Part of a small language model's weights.
Size: 14 layers, vocabulary 1024.
Architecture: biases, tied embeddings, attention and MLP in parallel.
Training: a variant of SOAP for these matrices, 153M tokens, 4657 steps.
Each number is 128 + 24 x the weight over its row's rms, rounded and kept within 0 to 255. Layers, rows and columns count from 0. The size above them is the row's rms in percent of the matrix's.

# layer 10 MLP down (transposed), 640x160, rms 0.103, rows 528-547, columns 0-79
size [101  99 103  90 109 111  88 107  96  97 110  93  98 100 101 100  94  99 110 100]
[[ 82 116 116 127 131 115 114 134 142  97 129 155 110 139 108 101 146 158 108 127  98 146 123 130 145 123 161 160  99 156  97 175 137 130 148 104 114 121 129 135 155 166 142 145 131 175 151 152 112 118 124 113 117 148 149 156 176 157 107 119  94 137 178 176 129 164 111  97 162 162 132 117  90 151 148 136 177 154 107 100]
 [145 135 129 132  96 137 116 121 171 165 118 114 142 126  90 122 109 121 137 142 136 153 129 138 116  89 191 121 118 145 149 147 169 110 156 104 156 131  78 129  93 136 120 133  93 138 157 140 107 128 158 122 201 167 103 147 153 138 132 116 114 133 152  84 113 181 142 164 115 144 120 130 119 127 159 141 153 109 157 116]
 [127 141 135 184 108 103 115 149 109 107 108 144 106  78 119 127 138 119 189 177 123 139 100 126 106 150 129 114 181 120 185 110 105 134 119 148 116 122 123 106 196 115  84 146 131 119 100 126 115 156 134 102 123 121 123 160 143 146 108 141 124 119 134 124 133  93 103 137 127 141 143 133 151 171 160 136 193 118 137 112]
 [102 119 147  79  89 110 106 114  68 106 115 135 131 159 130 118 132 139 130 155  99 110 140 116 126 101 125 130 150 113  87 175 141 133 140 127 129 107 125 134 120 136 127  92 104 116 161 135 118 109 124 137 117 113 142 114 153 135 152 162 116 157 124 122 131 110 178 134  95 132 148  95 124  99 149 115  99 135 124  76]
 [ 95 137 129 123 121 142 151  94 102  75 142 148 125 135 126 110 101  87 125 158 125 138 131 118 130 139 128 153 116 131 127 101 165  82 120 134 131  93 176 170 109  89 117 130 115 135 103 123 121 176 164 142 161  97 154 109 124 129 102 126 148 143  98 114 155 118 116 142 130 137  81 130 116 125 120 118 164 128  87 153]
 [157 103 131 126 186 140 189  92 113 160 111 141 116 151 148 126 121 138 142 100 151 115 150 152 108 156 126 112  80  80 151 129 174 152 143 120 157 136 126 132 121 114 132 131 124 156 123 110  67 171 129 159 126 115 154 145 145 173 107 131 118 115 146 115 113 136  97  99 146 123  98  93  98 123 124 120 117 134 126  83]
 [147 107 101 141 101 128  89 113 155 165 141 101  71 138 113 149 140 127 144 113 145 129 110  84 115 107  54 175 165 154  99 141  98 142 143 123 105 117 140 104 135 126 101 126  91 131 139 135 104 145 144 129 138 135 114 101 139 121 130 160 146 128 147 152 114  79 134 126 104 156 127 164 119 133  78  92 137 128 131 186]
 [117 160 130 113 153 144 128 123 100  63 128 165 122 123 123 125 131 102 130 160 117 101 129 108 128 146 116  86 143 123 134  94 130 117 139  78 136 125 167  99 138  98 151 106 103 141 175 141 178 164  97 116  94 116 113 159 127 137 129 136 131 141 130 137  90 138 104 131 100  93 106 150 146 135  90 144 130 166 117 103]
 [141 140 163 163  93  89 121  94 119 115 125 140 112 131  97  80 113 118 121 114 152 146 171  97 130 125 111 146 138 163 131 146 137 154  82 134 100 157 129 129 170  92 115 161  92 166 147 127  97 110 116 116  99 115  96 141  89 153  86  84 142 135 121 131 126  99 191 118 132 140 132 151 145 122  90 135 154 129  96 165]
 [118 167 110 137 142 194 122 131 150 113 135 153 120 156 103 134 137 158  96 116 164 151  81 142 119 123 113 133 164 144 120 145 159 131 109 135 120 146 119 108 137 130 137  79 177 138 106 113 121 106 132  84 107 120 144 110 130 166 102  87 119 130 103 147 157  96  83 191  79 136 128 136 108 140 153 158 100 159 107  98]
 [ 82 133 120 158 104 130 117 114 110  93 124 105 124 133 111 144 141 128  61  99 156 149 183 134 154 119 106 179 129 118 148 112 116  90 140 143 148 133  95 101 143 147 138  95 101 173 142 162 153 105 170 188 144 132 145 114 139  89 102 133 127 108 121 134 170  97 125 125 114 138 128 153 148 109 140  96  94 103 115 119]
 [124 116 133 115  71 136 110 131 113 161 119 113 185 147 144 150 132 152 103 152 133 125 111  84  74 128  91 164 106 112  98 157 158 101 134 150 103 130 133 172 110 142 133 126 151 128 119 144 123 110 140 117 133 127 147  65 171 136 123  70 132 130 114  96 120 113 117 117 101 116 133 140 142 143 152 101 117 115 134 118]
 [148  97 142 123 160 149  64 108  85 118 138 108 123 138  83 128 137 120 105  91  79 127 152 129 137 119 135 110 135 122 133 132  88 134 152 126 101 117 156 167  88  83 166  94 119 138 157 134 121  89 167 135 181 136 109 151 128 144 151 185 133  85  85 140 139 167 142 123  78 165 102 120 139 135 138 140 146 109 159  86]
 [152 108 151 136 153 104 110 129 123  99  95 110 145 138 132 128 115 123 113 105  89 110  90 146 145 133  91 142 126 109 164  71 100 125 119  99 189 123 118 117 152 131  98 118 106 124 135  86 113  90  98 154 210 122 118 166 108 131 140 108  94 119 123 135 157 119 131 100 145  81 117  99  94 162 137 156 159 171 138 138]
 [128 118 127 141 129 147 126 104  99 150 149 147 125 160 140 132  91 147 101 111 128 100  64 128 112 103 105 170 124 137 156 123 127 150 107 111 117 143  98  91 142 146  71 126 120 144 128 159 161  96 141 124 151 115 105 137 106 135 149 151 148 140 148 118  82 169 105  95 105 148 105 127 124 144 110 110  89 159 100  83]
 [162 142 131 108 116 166  95 150 168  96 136 148  91 145 141 141 161 119 177 101 146 151 126 119 147 139 119 133 161  82 118 152 140 150 100  86  99 128 127 127 130  96 150 167 154 131 176 109 126 127 111 112 116 132 144 141 153 129 173 135  97 127 114 104 124 135 129 129 157 115 191 128 135 143  97 144 114 100 100 140]
 [163 131 128 170 188 124 136 126 111 127  64 121 144 105 147 123 104 118 140 154 143 110  93 110 166 115 145 100 133 147 140 139 109 100  78 120 124 124 140 121 121 104 138 118  91  87  85 118 135 172 121 124 124 150 113 133 129 127 156  96 168 139 122 107 112 168  66 162 146 121 124  96 122 132 149 154 113 162 145 145]
 [100 133 168 104  97 111 140  69  53 158 124 112 138 137 124 146 147 104 122 123 131  95  85 139 134 107 155 120 164 153 124 105 161  90 171 145 165 112 158 172 102 129 128 152 142  92 131 103 155 114 120  94 141 115 138 183 156  91 122  98 131 113 129 109 115 119 137 112 138 156 174 132 111  94 113 124 119 142 104 130]
 [126  92 160 114 157 118 141 132 113 139 120  83 132 157  95 165 124  85  54 110 119  83 124 140 131 111 130 159 138 112 123 132 125 141 149 120 141  90 127 145 116 151  94 115 133 124 155  93 129 160 122 137 160 129 119 180 176 105 102 150 139 159 128 124 110 182 119 116 138 153 104 112 108 122 148 136 129 133  91 114]
 [138 164 113  88 142 121 119 102 126 128 129 141  85  86 192  98 182 136 106 146 108 152 117 163 114 104 168 126 156  85  94 109 185 114 141 131 104 149 141 129 153 152 122 120 157 150 141 105 174 142 131 111 133 157 119 124  54 123 124 120 129 104 153 132 131  93 146 113  93 104 110 146 134 132 134 120  82 133 117 116]]
# layer 10 MLP up, 640x160, rms 0.0996, rows 529-548, columns 0-79
size [ 98 100  91 104 102 102 101 100 104  98 101  99  94 110  99  91 104 101  99  93]
[[ 98 122 153 112 121 152 156 160 119 165 121 129 148  93 174 135 126 145 135 131 119 100 146  94 149 141 110 119 103 144 136 156  90 134 147 153 161 119  73 163  92 148 140 147 105 150 152 125 136 120 118 135 150 187 112 131 148 114 129 140  67 157 100 160 137 141 129 118 153 112 141 177 155 107 184 133 154 116 154 160]
 [180 121 123 154 131 156 133 139 133 118 131 166  81 110 150 104 165 139 155 133 115 123 121 130  71  97 155 107  94 109 142 153  77 123 138 130 101 109 106 100 131 151 111 112 130 121 142  91  94 176 110 137 179 121 122 107 103 139 114  82  97 134 116 125 122 121 145 117  65 101 134  93 152 102 118 122 124 113 159  79]
 [145 150 105 131 135 151 141 138 160  99 122 131 174  91 127 134 139 139  73 160 156 119 151 157 123 169 108 112 149 133 138 115 133 127 113 124 155  84 155 105 156  83 147 122 120 143 114 142 126 168  88 102 125 122 133 122 136 116  76 132 105 114 136 113 144 146  87  81 130 115  79 145 133 104 142 148 164 135 136 139]
 [119 103 153 131 109  95 143 107 113 113 110 122 125 189 126 108 180 156 133 118  83 143 138 109 122 138 153 156 139 140 143 133 147  92 145  74  76 127 121 146 158 127 133 104 146 161 154 115 177 131 159 181  91 154 127 180 135 132 142  91  95 150 133 136 133 121 103 152 114 144 143  91 151 140  89 117 121 123 169 161]
 [131 113 127 133 102 124 101 104  72 159 147 126 126 120 136 151 132  98 122 133 165 100 159 132 102 134 139 131 153 139 148 153 104 110 124 155 118 151 125 181 108 184 174 201 116 127 132 142 136 144  99 160 128 161 120 135 119 135 123 130  81 124 125 139 107 133 134 152  99 139 121 143 162 123 112 141  56 128  94 134]
 [137 139 150 110  91 155 126 151 136 126 139 114 114 164 125 131 118 138 134 100 138 151 113 139  90  99 117 158 157 133 169 128 114 109 183 100 177 117 124 183 124 136 138 127 114 142 113 118 102 159 139 154 127 162 124 122 158 166 102 131  82 121 159 110 160 168 133 112 143 129 138 113 154 121 110 106 112 110 145 115]
 [126 131 124 202 147 128 132 140 170 170  93  87 146 116 135 124 153 143  72 165 169 128 127 137 102 148 110 164 128 122 165  78 174 126 128 163 144 110 106 145 111 130 114 111 155 138 149 154 137 165 137 164  90 133 135 165  93 130 129 110 122 135 174 117 148 114 116 172  63 116 142 162 100 124 147 144 149 102 132 128]
 [111 117 129 101 128 128 150 114 148 132 143 143 139  70 116 162 107 140 155 145  94 118 173 111 157 141 183 133 163 126 153 133 133 147 148 119 164 146 120 114 160 155 108  95 128 117 107 125 164 143  87 122 152 119 137 148 116 110 119 128 136 132 162 114 108 157  60 113 113 133 148  90  79 158 110 144 170 128 122 141]
 [115 150 178 108 137 159 148 108  96 136 107 128 107 145 127 137 131 125 134 122 151  85 116 108 155 151 120  66  78 132 115 130 133  90 134  97 137 143  66 128 140 136 186 124  99 152 124 100 111 103 171 111 158 114 122 154 147 114  95 146 151 164 136 113 127 107 114 165  96  96 126  96 159 128  99 105 101 168 117 145]
 [108 111  88 132 123 148 161 100  93 126 146 122 141 131 152 136 134 127 138 172  75 143 140  94 154 135  85 125 121 146 128 134 111 123 146 126 178 138 122 144 101  80 106 125 172 155 153  98 135  85 144 128 137 174 115 164 155 120 106 111 125 151 116 191 118  95 149 178 114 163 123 134 126 171 137 104 147 158 130 110]
 [120 166 120 110 154 154 118 130 164 112 159 130 115 124 131 117 132 149 152 127 162 177 136 147 131 148 160 140 169 115 100 139 135 183 120 121 103  98 152 120  87  88 139  95 110 117 134 137 142 138  75  85 186 146 147 107 111 161 138 138 111 100  79  94 153 129 102 140 129 140 121 116 155  94  75 136 120 133 113 164]
 [129 114 116 153 103  94 104 144 105 172 171 145 136 137 131 147 140 142 133 156 171 147 121 156 107 153 124 141  92  98 153  77  90 155 105 126 110 167 123 136 126 152 128 170 145 141 107 109 130 133 133 130 137 158 121 102 100 106  72 133  68 134 144  97 100 129 129 165 108 132 143 119 122 149 159 122 119 152  99 150]
 [110 110 164 154 102 134 127 137 106 138 135 110 115 121 136 102 115 124  81 178 125 136 143 121 122 136 104 131 136  98 108 112 122  99 124 128  96 164 120 164 116 141  95 158 130  94 174 159 152 104 127 109  78 128  81 164 102 134 128 142 150 176 117 129 159 146 156 144 128 160 167 120 117 156 192 118 111 144 110 120]
 [128 127 160 161 176 116 132 156 135 149 132 127  95 113 124 123 138 156 156 143 122 105 158 171 150  97 113 139 132 115 129 152 154 138 131 156 159 155 141 165 133 149 120 117 162 128 138 118 111 160 172 110 126 135 121  96 147 117 128 139 172 101 127 163 170 124 162 152 111 137 158 130 150 163 132 122 149 169 178 126]
 [103 107 154 155 104  91 128 132 141  80 142 139 182 156 131 101 121 141  98 186 132 121 140 125  95 126 121 153  92 125 108 137 124 134 168 125 149 151 111 156  96 124 148 152  84 151 114 112  92 150 171 116 149  74 103 153 166 129 150 104 119 106 125 128 142 172 166 144 142  99  75 103 103 130 143  96 135 105 142  94]
 [134 126 124 123 167 122  98 102 137 121 140 153 139 150 128 123 131 138 193 159 129 139 133 149 173 132 146 125 127 148  89 162 166 126 112 152 176 132 165 115 126 114 109 156 143 116  95 143 140 162 166 121 144 101 133 167 151 145 119 128 123 201 142 131 138 130 165 104 110 140 184 132 124 129 129 105 142 123  75 167]
 [ 91 137 116 137 109 186 151 154 158 139 171 129  99 160 126 114 116 136 128 179 156 145 127 176  99 123 186  75 159 133 116  91 114 128 126 141 121 105 148 151 143 143 109 132 163 164 129  88 139  95 119 139 168 132 181 139 116 103 139 133 108 143 142 131 131 110 115 139  97 119 127 115 119 135 144 105 150 147 165 122]
 [ 93 138 147 137  98 121 121 105 134 144 131 127 140 122 137 112 164 137 131 118 185 136 135 146 111 116 136 147 157 178 141 138 116 107 155 153 117 125 126 176 145 155 140 140 116 170 140  97 151 135 100 134 147 140 130 151 144 154 112 104 197 152 124 127 137 110 132 109 136 169 102 162  90 147 158 155 116  96 136 131]
 [129 179 121 141 140 102 115 141 147 163  80 152 106 136 129 152 146 140  97 116 113 165 134 136 108  87  97 109 138 127 140 142 142  73 125 165 116 169  99 115 149 105 116 143  82 116  84 112 129 146 120 158 148  97 146 106 143 143 111 177 117  95 154 130 123 123 129 158 146 154 160 113  78 154 143  99  98 124 138 109]
 [128 165 187 113 109 128 142 109 143 119  94 130 118 135 165 142 137 174  71 190 139 166 113 121  89 145 134 155  89 111 138 151 158 113 134 140 127 134 131 160 111 111 111 182 129 144 112 126 149 101 113 125 123 129 132 115 160 148 152 105 141 149 158 140 185 121 125 141 130 150 122 140 146 127 153 153 135 147 137 143]]